Each number is 128 + 32 x the weight over the matrix's rms, rounded and kept within 0 to 255. Layers, rows and columns count from 0. Numbers have three digits each.

# layer 4 attention query, 896x896, rms 0.0191, rows 199-230, columns 224-447
124111132099137115125140176120124127110133073150110154126118097114170092096126119139179147117089154140152172127152145126067175079103120130145112063121126096137121153114104099098108121132131131122128069138150132122146148147108106116141123115105131095126134125154116126085162141145093100125138113169156105141087169125132079071091139117108135148125095115129091148145132114156142129136132103116122104098131138147089155179106174116090099103086124111121135148165115141150125134131122084077183088145088107184159132132153112097148164114125107140144103129117157137088115156120087080132132165126146107103140170119135169132099136095157159121090133115119141085187090162124141128125110
150132138197105103120102044143095131118169083113118131083074185139135094101158135097150138114103105143136122153138058165165149140080144127113140111157178107149106118129058143093158123136138151100123125145141104118180153143158078130125114137164119089133115112109123089138095126044103094124122104140137107146160163184076190167127131170116138119120128134139139169125145113106116155107100093121142157158128103168173161115122130111150166146118149144111136143177175136109098046153102161207160158164079145069108182159095132145107094119135124129116135118117120091150119113126154123198119151086164143181125125116107105137098143140178127139148136105099110124135106129167053146094114
112102153174144124137169097112154113141128150097150089126148111129124202158138129120120141173141098100155142136132172102125113127165101117144113117135160093116168121089086139124154119166082101102135110133149106153109129148137122120123152141100130095121131140143101090079201090113136129100132111158115124174087081156130155099127167162158134119149118166161188107117133151164085141130109139191107216146179123090143153126175123116067067151109121169116163175128120097103140162120129186109183095169127143124126098082098178156134170065111118097095196176118087133141082110153130205131153113128160146160127093135167098134140088116152134086133095093138133129129144114152146122130120
176113114130165167099176108129131159098148114136128101067138130111129174146116138105145128143123176144121103154079122153129089133102170143134151139077140151125141144116114172091147140108170159115097122117072162129127160163101081123120075118181138096106160119111089143117121068178094152087073098130170198097125124167161176140175127172103146102136140083075094120139157108122140114112110133103104173139205142070124191131169133146064165104136160130141148130121131158139114125111113139170090135126112110140107171124125178088153110154090137086098084132139110156143128112113139171094139066156103139173098153094161110082098133113112092181116145159126119186077165142120149125129128
155101183155123126200155154105125123164147165148112066111127168150144073117084138093089205152130127140118133137079088170144118139114098118110133147111086157184118145139165167105100172128119076117162095132165151109172147138091125145090114119119129107094132152130130125135083150100104081095089131152133128087114083108130148130109093138128145106099176162180121144113140144148157121153124085133110119100055125104109126101097137098120122132176113106096161148123136083130083146144128149135054096175154085099160154154081103099118158184138150108144147118173120126096126096133156163163122073151083125145111119141091114159151073115147130111135165094101097124174135140104126164158121
126117096098112168103112127087091138141103118094088130162173167105121139185172142144154120095132176164071117126075113142122124135155102120082149120179101151157169134106135117112109151080133157121137111140144091147139143157137095117089136110097114090163087110129094125121104166109087161151104081120088087094147137099094120128170123125113094117146135098141112115079153122103128132137089154111125124108159172121099126084117137157104112160125112109159145129124131155142134116123121149152112182110108122175136072097134127136118090106139184142092091126159044149125104115138155136151109118105139103100113121142100115166134165140146157156105107105122192104113176136136112129139109
110140093133104116142168153160107097133136155123133153149173160112099175096091118142108130133112148124159151127143162129131153117141154078135151153079077153127159107189122098124115141160173115139128128135152106127100096136110135109112131131151151066141130091124134223104092101100082164145101143137132138187156073140153180101092141162106118107056147116158110082153124172145130115138103142114152202137135100133141111113134170098128133074172128097136155088106129154155112065188112110129085139103154132094111122088125141077102168128158127104171160130117109151127118120111094096120153106147155169166114122129120148199110112132103096161118122132115077124144112072177173099125121
148149100155120124126122143085164127193137116122141144122191142143081158144092136156114166135124155135097103144116146134153150130135149162135128156116143100132166053159127171173104090152121139132170114125100144141122150139125136149126087080122158130124120145144138108111163148097148118126132102105136114082137097126184106102064131170127121107070114139151106119162142190186118124135162146155160142129140096126131119123146139160093094126155094122135152132118157101081165138107160155149152094143139153133160114153112144097114122153120088115139136140094139095121109127102120110109148065144111108155143109139179066158140129109100127139110137124086126122151156135157130125114086
125114132127156143155105141110159119128133162144103118135090147152130112130183114153117155156100162168099197094137090132083088146115131106150149146107158118119119146140118121070178124171114136149119145116154112154126162086117147104099131163131152130093154112177159089097104143134129110148138080116141158067210155109111133081092111086106120127157085129129153130103130146154096122090084145146116138110132146157099107119112121167147156155103101143125148107125163146132110072137139100158144131166117167125174148168091125141126123114111107098131109141119152122125080116117093117130098115121135097122108135130111178135144139138094079118110126093177117084113154153148139164197214
114134104128116124147123117077088128099151130110155128148147130128097081107118120142099135083121149165100154127168100135116077117151159074124138102135153146122117133185142101138133092162146111097100087133143099136101130114117147150069112102163088142128099156138144123108171090120192136106108184125122128144104163145144120063123198148136181073134122158113117173112120129121164100153146121136164118137077192156115182112194122146159109133095144159107184151081089089159111136163110118127199099144114070133140173141114139160147108121148122143173155142160138129159089134150113098139149099112135117136082124143149148115128097068128107145144152105142114094127098082085134143101129
130147156153146102148155174091125178105137127147068088112116102082094106104134140168135125098114102110162169137099135107162157109100153114149130137112055146109130111142108135173094152133154119075140119139098095130159131100161100118125126101152107115134096148108083122074135129123131075078107126163149134108164172110182145138089149147150152132129128156148137175103164078105169137105040090115151104110134139110182145177109113171128132146118096131221155120132144131138081123159130099149114146135123145115127124101139174102168113061082133145102094150120121110112116087113165088139096119131137095086148079135125132133126154150123136140112154092115100152138128097113163137147171
080132088124150149119114130091098161144121131159136129191179100120135138107114111172141134143113173106105111122103117152120174091105086144112098142102137100082142060181152161154141145095146094122143139174089160121129135116105115107121147199157180121163071094176111187146140139143160139164171090083118106110151078126088113131123136040118163080115069160091114138143109099130126127123183116186130124132155088079164139096124108069101104136129128111117158166097127145125152072086111164112075144134095139096134115130173124094093110116105145139158116111166089150123171056131124120154114125157169176089139142102141092129141094138091110131090129149165113124142113136102167091109140
156140157155164152117149111091087145132159133129145092076160114120144125094108171112162143128107143132103167132083122137121155095156164158109123163096134132157086099138122113119197136117090122100109112164161097150148151122100151140135100123166143111125169144090133117114111103090145124147142134130170176054107098138094125129140135103139060148130138112112119105098203097081092158074128088100161063098124106114162068084137112159154170117146114146166146175174133113153120157133129096137144169161128102172092124125160142109119198120101162114138177143113121117045156154133165178108127110099174142137127117108163091128147141120122133104150064108134176172121138121101104146122151
093123133099130111119160212133188120088136130142123117113129112175138097119178145110056115127150112153137124109118120140102133136139105062158128113141110077114095124129140130096138129128148106119090093112145114143149123161157114146124176169200083088104112071137141164124109131122107160131140178125123143118147073115157139097146111142156120181113112148147151111082089156127102082083139161072122091114158133119160087118135176136138123158120102183156198151143183114128150071064118128103099121149100134098151132115118141149152178103135101150177116153156119122132107127134118146109120138146150075127095049114126178159152172118095091195106169161132130146128154149119132158125143
128177111158122122138107117141195120109182107148142057115088156104136128128131069151108115107113150175129100167131128080131126065139142161106133135123132160120090113117139090157143090169101145126073087169128128144078094170150151161188156134118102163129147125150099070109114113122139110179156123164098118149112135188114162120131168112080152107189137142102164104097100127122100142123143099088113126155118128148142117118151136174122111121099168066107116123099141112114146115101106185119081133074081179168096120107125088161148158134134077126114124126123096050117124130105115154113163149130137122147104080153138150104091091153143122117132152126142156140147105181196117130132170
123164088129119116201151155142138178128137127149118188127124153122115156124129184119107125162169162107045159124110168144163176144157095092077123092142099112196082083107092106140105195097136124154125161123120120090105086106142116122105120138137162159151126109141136167140144120119096123169146143133101084103135086117145093145148090129096113121127161137193188143174168124137126147146102147148131077174123181112136107106128139125113154151148124110103127131100161169078123122109104153117160098118110117140086130145117099133177153115095100139119079170097128163138096091124120096137143135108125108128075160126131176200124120089106138058107176132111132137132201148151112108188172
176131159132132135124134113117084121125109126193144185157124082101160145208121208140127111090145133124163165114105098137151131142149129084125127122153106092165143094185120155052114099161157125102100173143121140117133130116123076107138138115151100145078127114090154138093143100094102067148151127146177140134079125164066107113111159120108089161133127162153181123156114100109134163085134113105147136124149131083167130148113117099122091132145109107122125163091125091128146142154106134097094086109099134112106091102145131130148060124137082126166161152088139135185127155157141126114132082184126106100135131148161107152188093154126130123126129130156119137144151119125130142159170
167098148130122114126132106105117158116096087133178075174108097066132132123150142131138112106163147149127154101122146118120147119117129132147111145158107098134145098095075123120113136170112156136108066143103108107133112101122115129098122122148129172164131141115173070065127126160093147129104117103131136117107127126099118152057122081141135129184142126146174113113121150155140087160157108101110167182110181124124128072132123143106099087057058104155138168091140096141114118111170072133153151095150176187121165131141132139097131099116161096136158185163122103158149130137155087161121104087159105145118147136147161175132156148120143112092099111115090161121176125130094171158125
153127129122119100091156105105156150103139170117116177123159135192124167125091161093120089186122136098133073120122107102178116133132146134143161107176094089180167032134093108122118115103147129108131109127140093166107158135126119126154171129115142097153126124132082139179112066172110167075127145131066087141143157157125087141118135117197165094073145131146185121096137126138117083120136117167144130154131089129087125147154116068154114126110095147100163126121108065114159167183132129105111108151135103100081106135140135107138135089097096196110161160114140154136170100107131080114141114115105113157125097097123107114136137153109115121120100101142161143115130135147064088092182
134128139147100127142091157144145161145086132109040138123128130139100103202158102115142130153090174119144120108103132173136102104170145101144148095112117088172097111142139148096137173158136122110134105160178108156144134141119094100171159094113176103113117082047085120192081076125129133150119154158167105108139107150104141081121184174118197109163095141113151126159129153129141127116139131075137061115147114056146103108089114062106111164111147121146159099114124079114130112100082170147117080137114105113111113104126124131108103115140125133124150097125165128113077135116079142128114088145105140132131101117159171136165113075140177104105145125170148161172138094110157093119118
147110151159105105100136096119136166169109148110136052108106167111110046141095155141115087098119144148084093106169124056127103182124118091113084128134086062110078113126065080112188099139167152096138129148111121147114094161118158111163116160166121071143105152082169107124108106137145146152119130156123110136131100135112128118191086092099105124128094120120123152177143116152113098113144102162184171094113111106141127092138166120115113116107131162066158136155110156109147095088112135114112117117114095179109141117146155171095101088120159178108151120098102116139182066137148162116155061136084102176116098149128182114117121135141131127062119188124120140085106071141109076160204
179125082146094065062109101107157135172131137082166090104121153113126121117141121150063155063141132174171139116101139104117082125163123115108110098128141134107159108116138103120104128108129119105115111127092116184159093187157142084130069090149149186108108114129127133172112100083125187127141128102110121139145159089144117122145178129136137106139128156087144096142094125145101129151141120123093122095121116163082137149122150159026122115143165141137126164137123105160169096064137147202137131158150163075090114152120148123120151096103178108111129146134072158122146159148177136137144166133166118164142108138172118138152134102125097081114107176177120151098122137128119125133153
131155104135096134155147167102118168091155172121149143068113125106153113148140070121095148168164117075145162170091146090178169163171100136067111157106119103107163126102134097153151116109149136141130154150121148128103123126111039123100116128137122109119160134135164139074165163155138123154149125090079146142095167101154127169111098152140158080151087105125175110123133151110127078147099114102149155140122116088110126112118143130087109139110078129187113113038141093105115137162144118143165143098093136128114133120154122095122145149182182126090121133126154124148128145148109136109132157129062139077091163121150095131165149120141127147087118146138125175122112160123128129120135
167123163140136077073127166141139190125198134181139105153150120177128155181119174105108127121135086089110149154103178096191122123137124126153125107193148123090125113127142180129067117140153081117118129108167152129190136143162129095194104147100116151121135155107100107139111113171124083119143098164058110137150119156132100087162174085170107180135141157159112116096185152146150130106150092118131125099178098112153175121114159132140139113128157133137094134096152140140129109161133158076171174111094141104151133165131092130129139127110131116150099126113135138119135137107110130130170134122136137149119113117129127096126101098096160124130155136113125104141147117134114135124115
131131126114150138096159112124149141094112060118136100080124132086103118083115191113126155130146098151158123166154147107111131096130098146164094150124075133159145139123168121159138084100125122126142151120150107157126146128110115097158100155115115145135170072118153125147128131121163142145086137128106101122123118105103099121166097105119141153174158099139121113109134143146138137143102133127146108153099128118132170169164139134106099139106144158158116079122088072111153122106103095127179123107097148090150147152111169148111124166119117124127109120093133126079103087127134172122109164117104138167130158074144098156203111104097160092119110114092125106120130132143141126105141
121146083155127150151115157146135134124118112131123081130110130166071146158099155154130154130173142123126129176099136116129135116143127084154160126097140117120155089104098075122153117162138136091084104135136095124073253152162164181134124100123141095102145166118125086134147114101127138153128128115093139104162141085141059117134134149131121113114162114118111168122128128155072106166122119136143164131139171114115126126117109126150103111135159108092158115137143125165146117114110140142115095175115133131168159077132087120106134120167160145054172098113116143130183142136097131110100147182130093082137147121140102126175137100129112153153107158130149180091169122128147100165137
152201115109115117118116165137107147063120136120136079140152109149175175139108108094127131146129087115123080132156142181096146175115165127143130146130123149158157081177111157150165124123118118111133084153127152148133108099132171111091132078150197115136089123133132145120128117063150119127117147117108138094136129155103111053100165136131124110117133159111157130143158089092157183101123079137093121160137118116089121168100097124123137133094135108125121118121091156136128196104160102125116134124125146140118117144089137068115151110181174136187110087104194159127145121129108092090100112139146124189166125115142114141153189116150185129137156127162123146071146076170133107087130
132151123143138145148150074129100158169120148067110125133149181133152135130117098129105132138109133135116141130108183110171148100105158114146103094138104150160140120103095110141108154081114119125115077100133202142119110132137164113103122136114093061117120171126150162123114126168148166125143113196105142160174178151094125107137119062145158107122130112107122106108124151102143125080134135129129152188132119074134165168122097121173143112165169058154160154115133133141141154178142111103111127139144132107088104108138128104107131133093129097134157116106169143112119153112099119109131094143099115123120119191164093118123169109137140176150154160130181127136106075083119146123097
162120114150110108127113147127121153087133092212148117119208109112136098170169079093132083121126113173127142168095099090151106135071139109153130065151157131125083144088093094152118134150098169092070154140053113105127124084174110110182173141125148151137161115120093142123145133117106133125161156141127107112155122191056129115131147034100122120119141086139107076111079110094127139100139137101138127109133123134139127143098105147145153130135174097113178109142150089124107113132107138172112113099082115156127171115126068130175115139154105113063182070135190085146131122099139104134097103156127062081039094158087176123117187129144107132143080131201173151122129112093137138123136
103112129150124112142136157121162169128161130101133121058171124138123128162119106130106131094094096092150104149107122101094093146086149141114154114110112113145118183161086137123163139141130145159149074113118120150132135089130141110133099097108102096131154108156113128114135079111122088157158147107136188121114146152170099109110140103189152153168139114144109142092072122153102142088130136120177116125119090127161128069129159163140104081135120152113166147142125095141148139160135156108175134125146164149089117130171190133042123121134102103156134111104114118094137155123124117073128164132181168113123119150133117131097122140133129178115113131138133101125078128174141119116143
142166135144164133144133152131136132124133102139124093086137082143133115080149105141171125106089068141168168154163101105138087143135114088138094110114084127116083126125156134116161149089147131131126162144131184108128163141125110161154095127105127138101156150092137151112110164152146072116059164153124097165167100095107123123169134133156123145122116090125147066043132148108150103201118144123087159129137152065197126149180135144138154174131165104155096192162099126164162101100195123085146130125170107123135154145142161127149167145111102104159128142132145112077097141151095141166138169114137163168158104104133146175139154118166142098106114073093152121191120075165081186161130
144169081127098127128141069088173143121135146128088135166089134103153154140093158134101105138139103114137068151110126128134118096164067139124165095125140122127090113128163172136143139181143110062135170188174171113073082108083174150091118175139131133110085145131165142118152138119113164142145102160168139132104146193112120156194126162143142101121134168144138104134095140079137152179140112121111142150088125121117185148106112149141167133133080147122102050208189119099189087076097077098150099164117122106102122080112188090098067069138131074160141138109115112159164148174150194164143143129170142097135103107164138119118131186087096046174172124100116096113105172172142108174064
# layer 4 attention key, 896x896, rms 0.0191, rows 199-229, columns 224-447
128093116135107139134146169126124131126169106134150102152156086121115078110125079151122159127107156117153164091129103133176158122124139133071170115139071097099147126100200094172158095110144125090142176145134163135090152140107162165130148131087161092156134118081105146147105128156145151124161113144115112115149087120103178121116174100154104133111138150155135128156136140160128131129114140092098129115172120117162149064134104152070151143129149142090094128133142062122151130104154117132088118083067136096128095133114125138152118096148120157160129135129121139098134133116140156102139106111090131140091134104184133055148113146166107093106160127109123146119133094116152163167108
158068193121159122127115146103140146113136173166109050108136129099128075141163115129126094105167166158106180107129118168118077111074120109127109148117068122137110135153127137117066118110155170093119109132154124127096097077141100058160100131101170135149162064175137145145122114178127181110127098140079162122131156101156126084128109194108101110108136117104132141123141119058078141147112119120058138142133160124109081159137062101104173106094145171078109105204139103096125139163157146099071132087149129110103127101135138132105119130133092131123154117127101114144146184147081084111108162058144145123139104144146123130151124156146119131111152166137129113146105132168152109139112
144109169147142176139182128160127146098137103090143097154160120112091108109138115152088100129180139134092132082109139123145095026108151123121151098142130120138117092102127095139168097086112103068184137083091094152166138108147135176177128170143138100107115134105094115127095092080164122111167098100129169147109126143151101139155097156140141132158151114117190102172154145142164128100148116089146134113158128132146146088150078086172063091118084085116111071099123127165168153127116153139126129171152110151150087165175126096091104143112118155147137117156056097112103181085126136163117189153152136107126105108130137150099121141100105102131119186081115159140142184110137139078125
116132157133118102109156055088126092196118146147044092074128147165113128115163185127129125140148140129116114139155136138088121114102137167124138101110137121088142081135123102118163126161140126139117105075149110128121129130145128140091161056137116119162188126069138111141113119170141118127113120164150114128146171113080128096139137137106097142181165087139127169129141071141103153099139154126114122116116121116136110099070122138111150100123117145161133161107193122123135102113107173141166079134104102171072175139153114128133173146159108175117129086083156134162105138137124124105090136187102161084119118136146122144154182116099143124129196116092105128171108131139159155133078
092120108155108130145171133145156108112149112130164112126204172111153114132079165116115128113124187125126115094131092106137107113171132083150106117125118106157105081102116107185130143129118102157168129096124117087135160138151108137146101115155101139125139139155127113156163140129146090156144144122097155099141141130116111098101104141110136071143117164130149135133102139121192111140118124111120153092166170150141147153140086085169128142148142123157077109153121143116102115121158106128160114085127144111137152157105144125072102115128139117153134109115106139119107206150160098104104122122140115157118151112075139158097157132083144139091104094118114153166183174172115136152073
121127111126165178112109151103139135154123179116156125142101140137200149082139109113083161167102137122139111151105188114130138130090133101140097186158078100127083106049127130172208186113076138133107136141139092125137092104125172091123131082099187120086122155143162208078136118129125126117145101094148107123125145055122096107151121119145154113148121086126097152121129112120165093135098126138140129157102086114113150086144099111148143103142129163161108115102090124153163143144152124144135078157096133143168174212114122104126137109167110090115108146049154156128150143121150104169112130150142154080129163127199156130161202109148134114204092166085176124153151108148113150164137
137176081086129135145152106127097119092158141132147125115115150156187184131146148122116106130097132137137119114104128158092110087144068100170097120135149171146082119138158116124165159120164131081119125150145142121120098151107160137155119134127129118149126105155111119151069125142141152102141172153120141089143114172105133108127102118131180161115098140141140133169167082158108145121140119139090182126161066147099099117117105094046181128139139122116196142115104111089148161124136124131100138119135150163171110104085117100133125156116101084163057111111108093116132127160120178133120137155127097133136090088133117113162130118150193161193147144130118135139179169130122164168112
083071091165137110115154178089123179133091129143134103108174084102083156161124083135120106107108115124134070148094091125186152155157103128149161127145092150095156096129126104130105114121104069109109148147078113166103131148114136191140140102161098143099107103126144075109107156125155124121114172159109157141073181131115115106088108121088168117123175101100155120126127104139139163162145152100110127079150132113123161156093118103177108129098177122119108165181141112129162178151134143139109128134087168143147105096164105162123134138139111126106107140180155185100123077103119136106155099088139083154157109183132100195102168098136143104163174153060116170135109107137125138098128
128124123067158123112133125125119198106103101144132091106119148114122106158115123131114126124136159153136066109099076169112107144130135125108116103113154119152170155093126085125099101079187130104109090102138149149092110114084156129142122122128135124113151132155078110119118137188153139168137138109140150130087137155079162164145147126140109107131133079148147095153178155136105165139099093140156112167175132167133159113153115125128155107090113102100131140130132096145097109182094091150083111145183157082145123134109121132138176101122111128087155119143137067125134136091138105138107085112142120131127118171144132135097137113184118125103130097159119176081165131152133146136126
163161098093155091140122130126144093147098148147123103145164070121131119177165104132127098152098120076129180124095102163094131147123143136165055129128139130101123116077146104163123129118182116086165091173121112126144063120152142127116175114116105127128121088141160093158098123118127139127095157121109128121041115143168106108101106133131125165119071126089107166100136115174062093105147130138088156147112143066102084140137128131092172145138143153153181134121065109181139156115106147131142075110119133109109110105181192180139139150167116148132092149157107049096153103108126114133121169118154143120126116106149122191120158113150134154112147174130110145153148111171162074152137
089101105132044168122107105098132105163117110104146113120086169114097111123099071105110158109092085125104091148122125100121153126157126160106140095165116126144104158158092110156088146099130126130104124168166098106118109081114184117163111139151157141114091107107150174178124175161117121118115119109146109113124166162100081105108119123141093102130112119126080114165104162143093099121108133189151163117145142116151161067110116083128170118151134060185097100128119148141142139119133141144159153126149136111184143179160141080175150111130123158163178139087064154125145114142130111156152099093115073137140131103133148093137130124101081114144139101111112127119142052147119036103060
122141151114087110116110094156137150136152117094126157192108124021139112126151099120102116073121162102116082140166102107141165130139160110111134077110156146104101087057111183106118132150200102177127114105144122160102087114103107129113118146116112119152125102116140099131144089117127138065097112138155131118086143094155166105077142121124182154164109116133186128081153129086144133077090128163079159156112113158119112135104133165120190153131170171151066127119092105116163147140124115105133148157094159133154159063159148089153139126151092118125157179118115186126143163117162130139127119089119090174112137160157123104112159114113182170149118118105130138168102085122079179167082
139139174129160159113111137180161091110172149100103101088120115139117078110154153121160071149145122109170127169088151147109088142125140087148084155107135131157085144123117127123137152142100111128113130135118152152081115126115144078134118093097156112155129111101100093155117159107152129154085134172082171166134158123111111116152089122134102124136075150101122121112142109124123121124121140176152122150145092079092071122083103072136153170139127108109116161180173117133139120095143158148161156114125160134138120090086095161135093131055110121109142149102133146104145189085195162129095177131097109135109141083125123119190134104116132067172152155135116154170167149109138145104113
051148126093149099125124121090156126145101106092128168117079107148112167070081145199072093097102116147136186140116083106079148160125171119140100101126101156148057149160124165166152151113132162144118122124054120168157176129090161110140141120110199193164128134147134139108122058123135162177161121120163129137082099138139144121120156127101150123132165134181138110086119128128130124135121153124118171160156137159116119107115103122154118099143131116190168150135144113120118130149125120136122118141126143097162145133136173105092099119137158107129152083170102149152148095093131133095137159116142086125169118154137121201159165155110158163115109119126105128119133123155111169100091
114127099093103151105113142145131132097079096119104113083136109125112103147173108122134105115133123106107117118099072135097140120106119090108146095142145115128131080138056135107122125196079125102173137152157152128103140134149120153105106085136154152139140091096168119072143135081118158089128108128092144182125145151171162114132161121086096164092128097150143123081156146108117135142139217122139132118139182166133149107141089146107161138129107125170134125153094121124124116093126101139127151149159174097123160143140135156090158075120116159154121120156185135092140100129158155107127137120164094118181113143092136114136126073075110145193161097106078095118162149135104127094133
100191140162103146145105176080118128044123130155169076127111120153128188104103200098094131136122136114138119158118112140147121100136067174154141141076150098100128129125180123094167141131103083157133087136147146151146163116125126192122120133095172178111128126150101155130096081109146139137143090112115147116118126097108083160129154102127098129130117104112107114089064153121091101138130093136123116136154083100161179157147141155136175074155131145131117134093142127103071115130122128146098113076131084151106114112091142168094118117086096103146178127119111112147114143128141165151132172149173068131176141109104117171159126124103116130080108109137128093149103101106144130111121
107164058167104136120132093118166089104089150111079056139152151148068130139112115134162161134129131166147177119066127107131119094135132104148098137106141095099184150103167116121149129196106152126182132163120151155154144182115074135115058107107135126107153130126187156122111099148138092104121095096111117105135081164134144097098083127110130132125161160135171101159121153186139121110136146159112121120177152133173119112150100128119108078094122115123142121119156165132103161171094109168150147128127164086184145126149150130139101103114147150167136058147107106122146131107098077104107131144115125174144118091114164114096109142116110140108179105116181146167134170144111106119086
143117150173087133188137171104145176130131131135137193112102153122143089070132149102106124097098068152152166102129067129105148161180107130106087117117131135157135169126108155118134127090165130160122094156156090146085148103117083135181122115132111085153088181098165152077135141098079107060131096091145100166148137103141109143099172133114123120136141146137159078134144105108105111179156124180187151133144125142130138070145145070140137112135155109123069080152115119155129137105123115164160098108124132128149083159112148120094110086145082084150037128144174104135115115158119103152138182112151112095144098101058140105148138083130149153124086130149099147075141111146119196141099
124114163086110122145151114127098108166131148142130136061199155074123172102112151109134090101133123133191075132085119181158121129122142122181076108082120088128132143181097182061136164158150127141098159140071148152196138107155083125106127120132079131071112115130061130113042120167160094144154104118111120143178115098144130068156141116168158096117163096131151125120142121070137120128108109145122160086158115101115169122114112110076140170119101152136172121111177104109107135143103050085102149124105093088107154131111104116081134154139137132206118118117145149146158119115110100171095082139102117102117154138096093136134134094126118108145141113121134131126101132138110187118110
122116140133104182145149154062094153125147102135122120134151108122098121130117096137141081128079147177055094168121156139102106081149138128098103100181143131114148139111105180190130138163134141107119097171128121150182115125116112135133144088080169150145143115139093101134079163112145068115166070107181164108149083093101107151130119135114108139125143071136168119163113135121083165096138127107185148082139128139103161120113090148097194148028153113087090084134179151112119107129110148121111130089123118100118123069119150117112168132118140151149133132177128105124110160150141139191139165165146094135050103122156097141115114160090126101134131120118129086103094137120103137111130
173115104198098151130097100148177133096150155131051092110080137104108120094113147155162124160094086113104124128145140169125156079146093120149154140122081147154120152185153129099162166103106088186140099142159083124137138189107115144142139111120115139177153107130130153101131138162095116144075141138118146143131117148138134149166058101106122172127121061153116172133162126120152112084099136112103124135099097103174130149070126156171148112141105122143122086171117167139126090140182169114126119135166127150148143119128134119094136127156116141109072103110139108119133114170120134126072078135158111205096162112128139167116122149134101122124103115147152089141152126115104112093125
193068118115189104163173160177147137102103105139098154107133126103090138123115133087112182155132147060117140076176148121143179156128091101149067147125076105111106111145168152142135158094088158115158133077174131086104124128098163164082110133124126142097141178102106125094145128120156171099154152123159140094136139095106144190148118113130076154161159165085097131138120084106103141125148107142122145207159130150140114126096155133101138132125170111128102123138129168176136134130088093092137118103142155116126149140106080151151088169142142134073100169131142197139108157105094137113068171148117127108127122138130166103119045107149133131124113113119135146119105125132121167112175
110186106172100151127102091121096132129136103059103151162132049107142151154086137149118060150109160118139129121111134117111092055119093151136120071098081106084127113143092128080131134090125134118156123180096154137119127093110117151113112118141119107141101147149126117135135135136145133126101142084074173137113121105103140188090139153140126132174104086097019118152105136094149133166096133143163139114152115133131174153160137154128142128134195103098118167152161134160163078128212145127119153120111124105107126107145155147088078122088101083165114110091117154108106104100130140142134131143140113127164150147069147122152146123092101117084107141112143132111196118110115188123101
178124150163079182106114130119180076159095114173114078111169190127058159138161106172140156054137154149164112085181157135164097137105103138118126125069156072156098120160092105102159100130086156144158143116094096106140161151126117100113100155131112149132160094129086157115142140174128109131118149080182139107154131128111112172095129106129167116120090130217102133143109127146130142131119161126142077157140107128138186146164098149184115139193129108119137141105103124143073103100135069129138128068151120129131164191124107142146080157123110173144152180113068205114087106105138105082121143151160121087134184162113138088106142132145152125112125115143144159112114144139147153116179
107110136140141108115155150104104124079121153110102086064095147164161089110142147161130130141143164156142090116093129129153165127137111181110122123165148147118124126132094087149146171147118133163120146142072087145109145120159143113134123124141138115130091150067221110127094130107087126107091154134131089138114112140183118087087138128118111092125117106054113132093151219138091113158105091162150164122128153097101154096135107107116170168106170165184166111136182081148164158123100112131094047116148140151099140067135169122151123134126119076139138159146144107099135113093115100154159123076105085088088104083108124192087114162176080087148171094083103111088151125149111127143120
114107124145153113095111140133150128160120117129082136084107128126153139108137123084061204101114126107168120108115152102156125152146092089086106119150078152099095130135143153113101168155097134094099132146130198137181156149154104091153123114173174136121108143201095139168119137123122116096081137157166120143111083114170148165114150115100101147132145091098125143114135120180129129113168137132128098122141139168109131104083140039141157104153159092152123135129123093132071132118117107174112097067126086100098122113116151132131188083093150059135136102150125122155120120133154122125168126104117179099136083113113159135126106128150075110155135101152122156197078085154121152153131
114100111157110170107128117101150157129068159180131141146122081180178156080160117172129151125104105158138141139156143118207138112143134169095098122145072117139140088100073130105101165194137164141136102123153154096154146064116127132082128121093203166113089101151113140116118139093160137093140139131155138133108101132194153096146105159120119143120109109130138138126175172076114092141134154144156116173114176125168161144121160131110121143127153123206207112119105109148110160078142116126091089124125113090091191133127072152162172080163139101104105120113197105137172144143114147121128160087135094131113158065123114158148107094132095125146124137133102140088096115159148107142137
093140082172166122131053171138142100091109125132126125040141143154134126134138126065119137106115169095147167132157081158138102146074119144165107081098126159104137101149099094135140163138123145111123135093104100133134141128121122101201121120148114124144077132138133092155139125127161115152136117117112112131130110088138172164170140056212160092175093144143095165140082086186125130111115059156146063129155131149110083154161157108106121152129127083131101116119120171157088093119098113108122104097185142115093082138118069125121070115152110170144152116129163119123118101129151105088100148121060153154126138110136123078125195115108130178092160112125155145136124177140080104146159
186096097079157129130108136115096102098138123110121168143143152149142150129124128101115148134102111179114138145167104114161118106069149129110148107164130105126116123211162161123091105117095109134080105150097126126142171152140106105132099108123122132115118123093140150108128104119116149135127095106091138105155160159189115127078092181090134133150097120146084152132117151156096099130136106125128164163161170139151095093103115156108177077153127120126117138073101141117141158110081141153150099130152118143177071116131152142150103113118145191145129143155095140121152135118132119133144155087115131092146161106156126129093072108105119101118144154151152168139119131148116129171133
150114146110185129136137144093142119109146123140135170131116097137117120119100096107129117115172169110164132158119181163124111139092147177124148124100182116164128130114173125130121118083105124104125152122177147108157129117104125150174068105142132137094107147134103137063171121123119135164109176184130140158094077166135136158110112158092141127073138087146111081135127117110131179137183117131118131137137130144138124108154089091112096084096128119165106159102101146123103182174095100111100136125172129158133165149089086160114116149094097120088088152082119143096113147103105187153127124096114064152137094143119105114105119119141109110108120150157115168076163130098093146145096
086083156183111139131114140104111139192152149115092171113120119086136096152148116145131117126121166128132126157146095148161100107086097154155049114169133116178076134107104125141107128128159090149184049155123123135082122131113174125150094147144179080158102078150170162160122146161138134154114129130074146097087101150078096087133103134088101070161135101153094081147119131153150175163127170117146145107154103084117133125148132134160161113128118118129097111153127141078153111153160128120081144093126180088144102134150105119133077129133121086131136127135101146108083120185159154164125173123141118179135160117109132162145125150120143126154123147115129112131094138145145122101134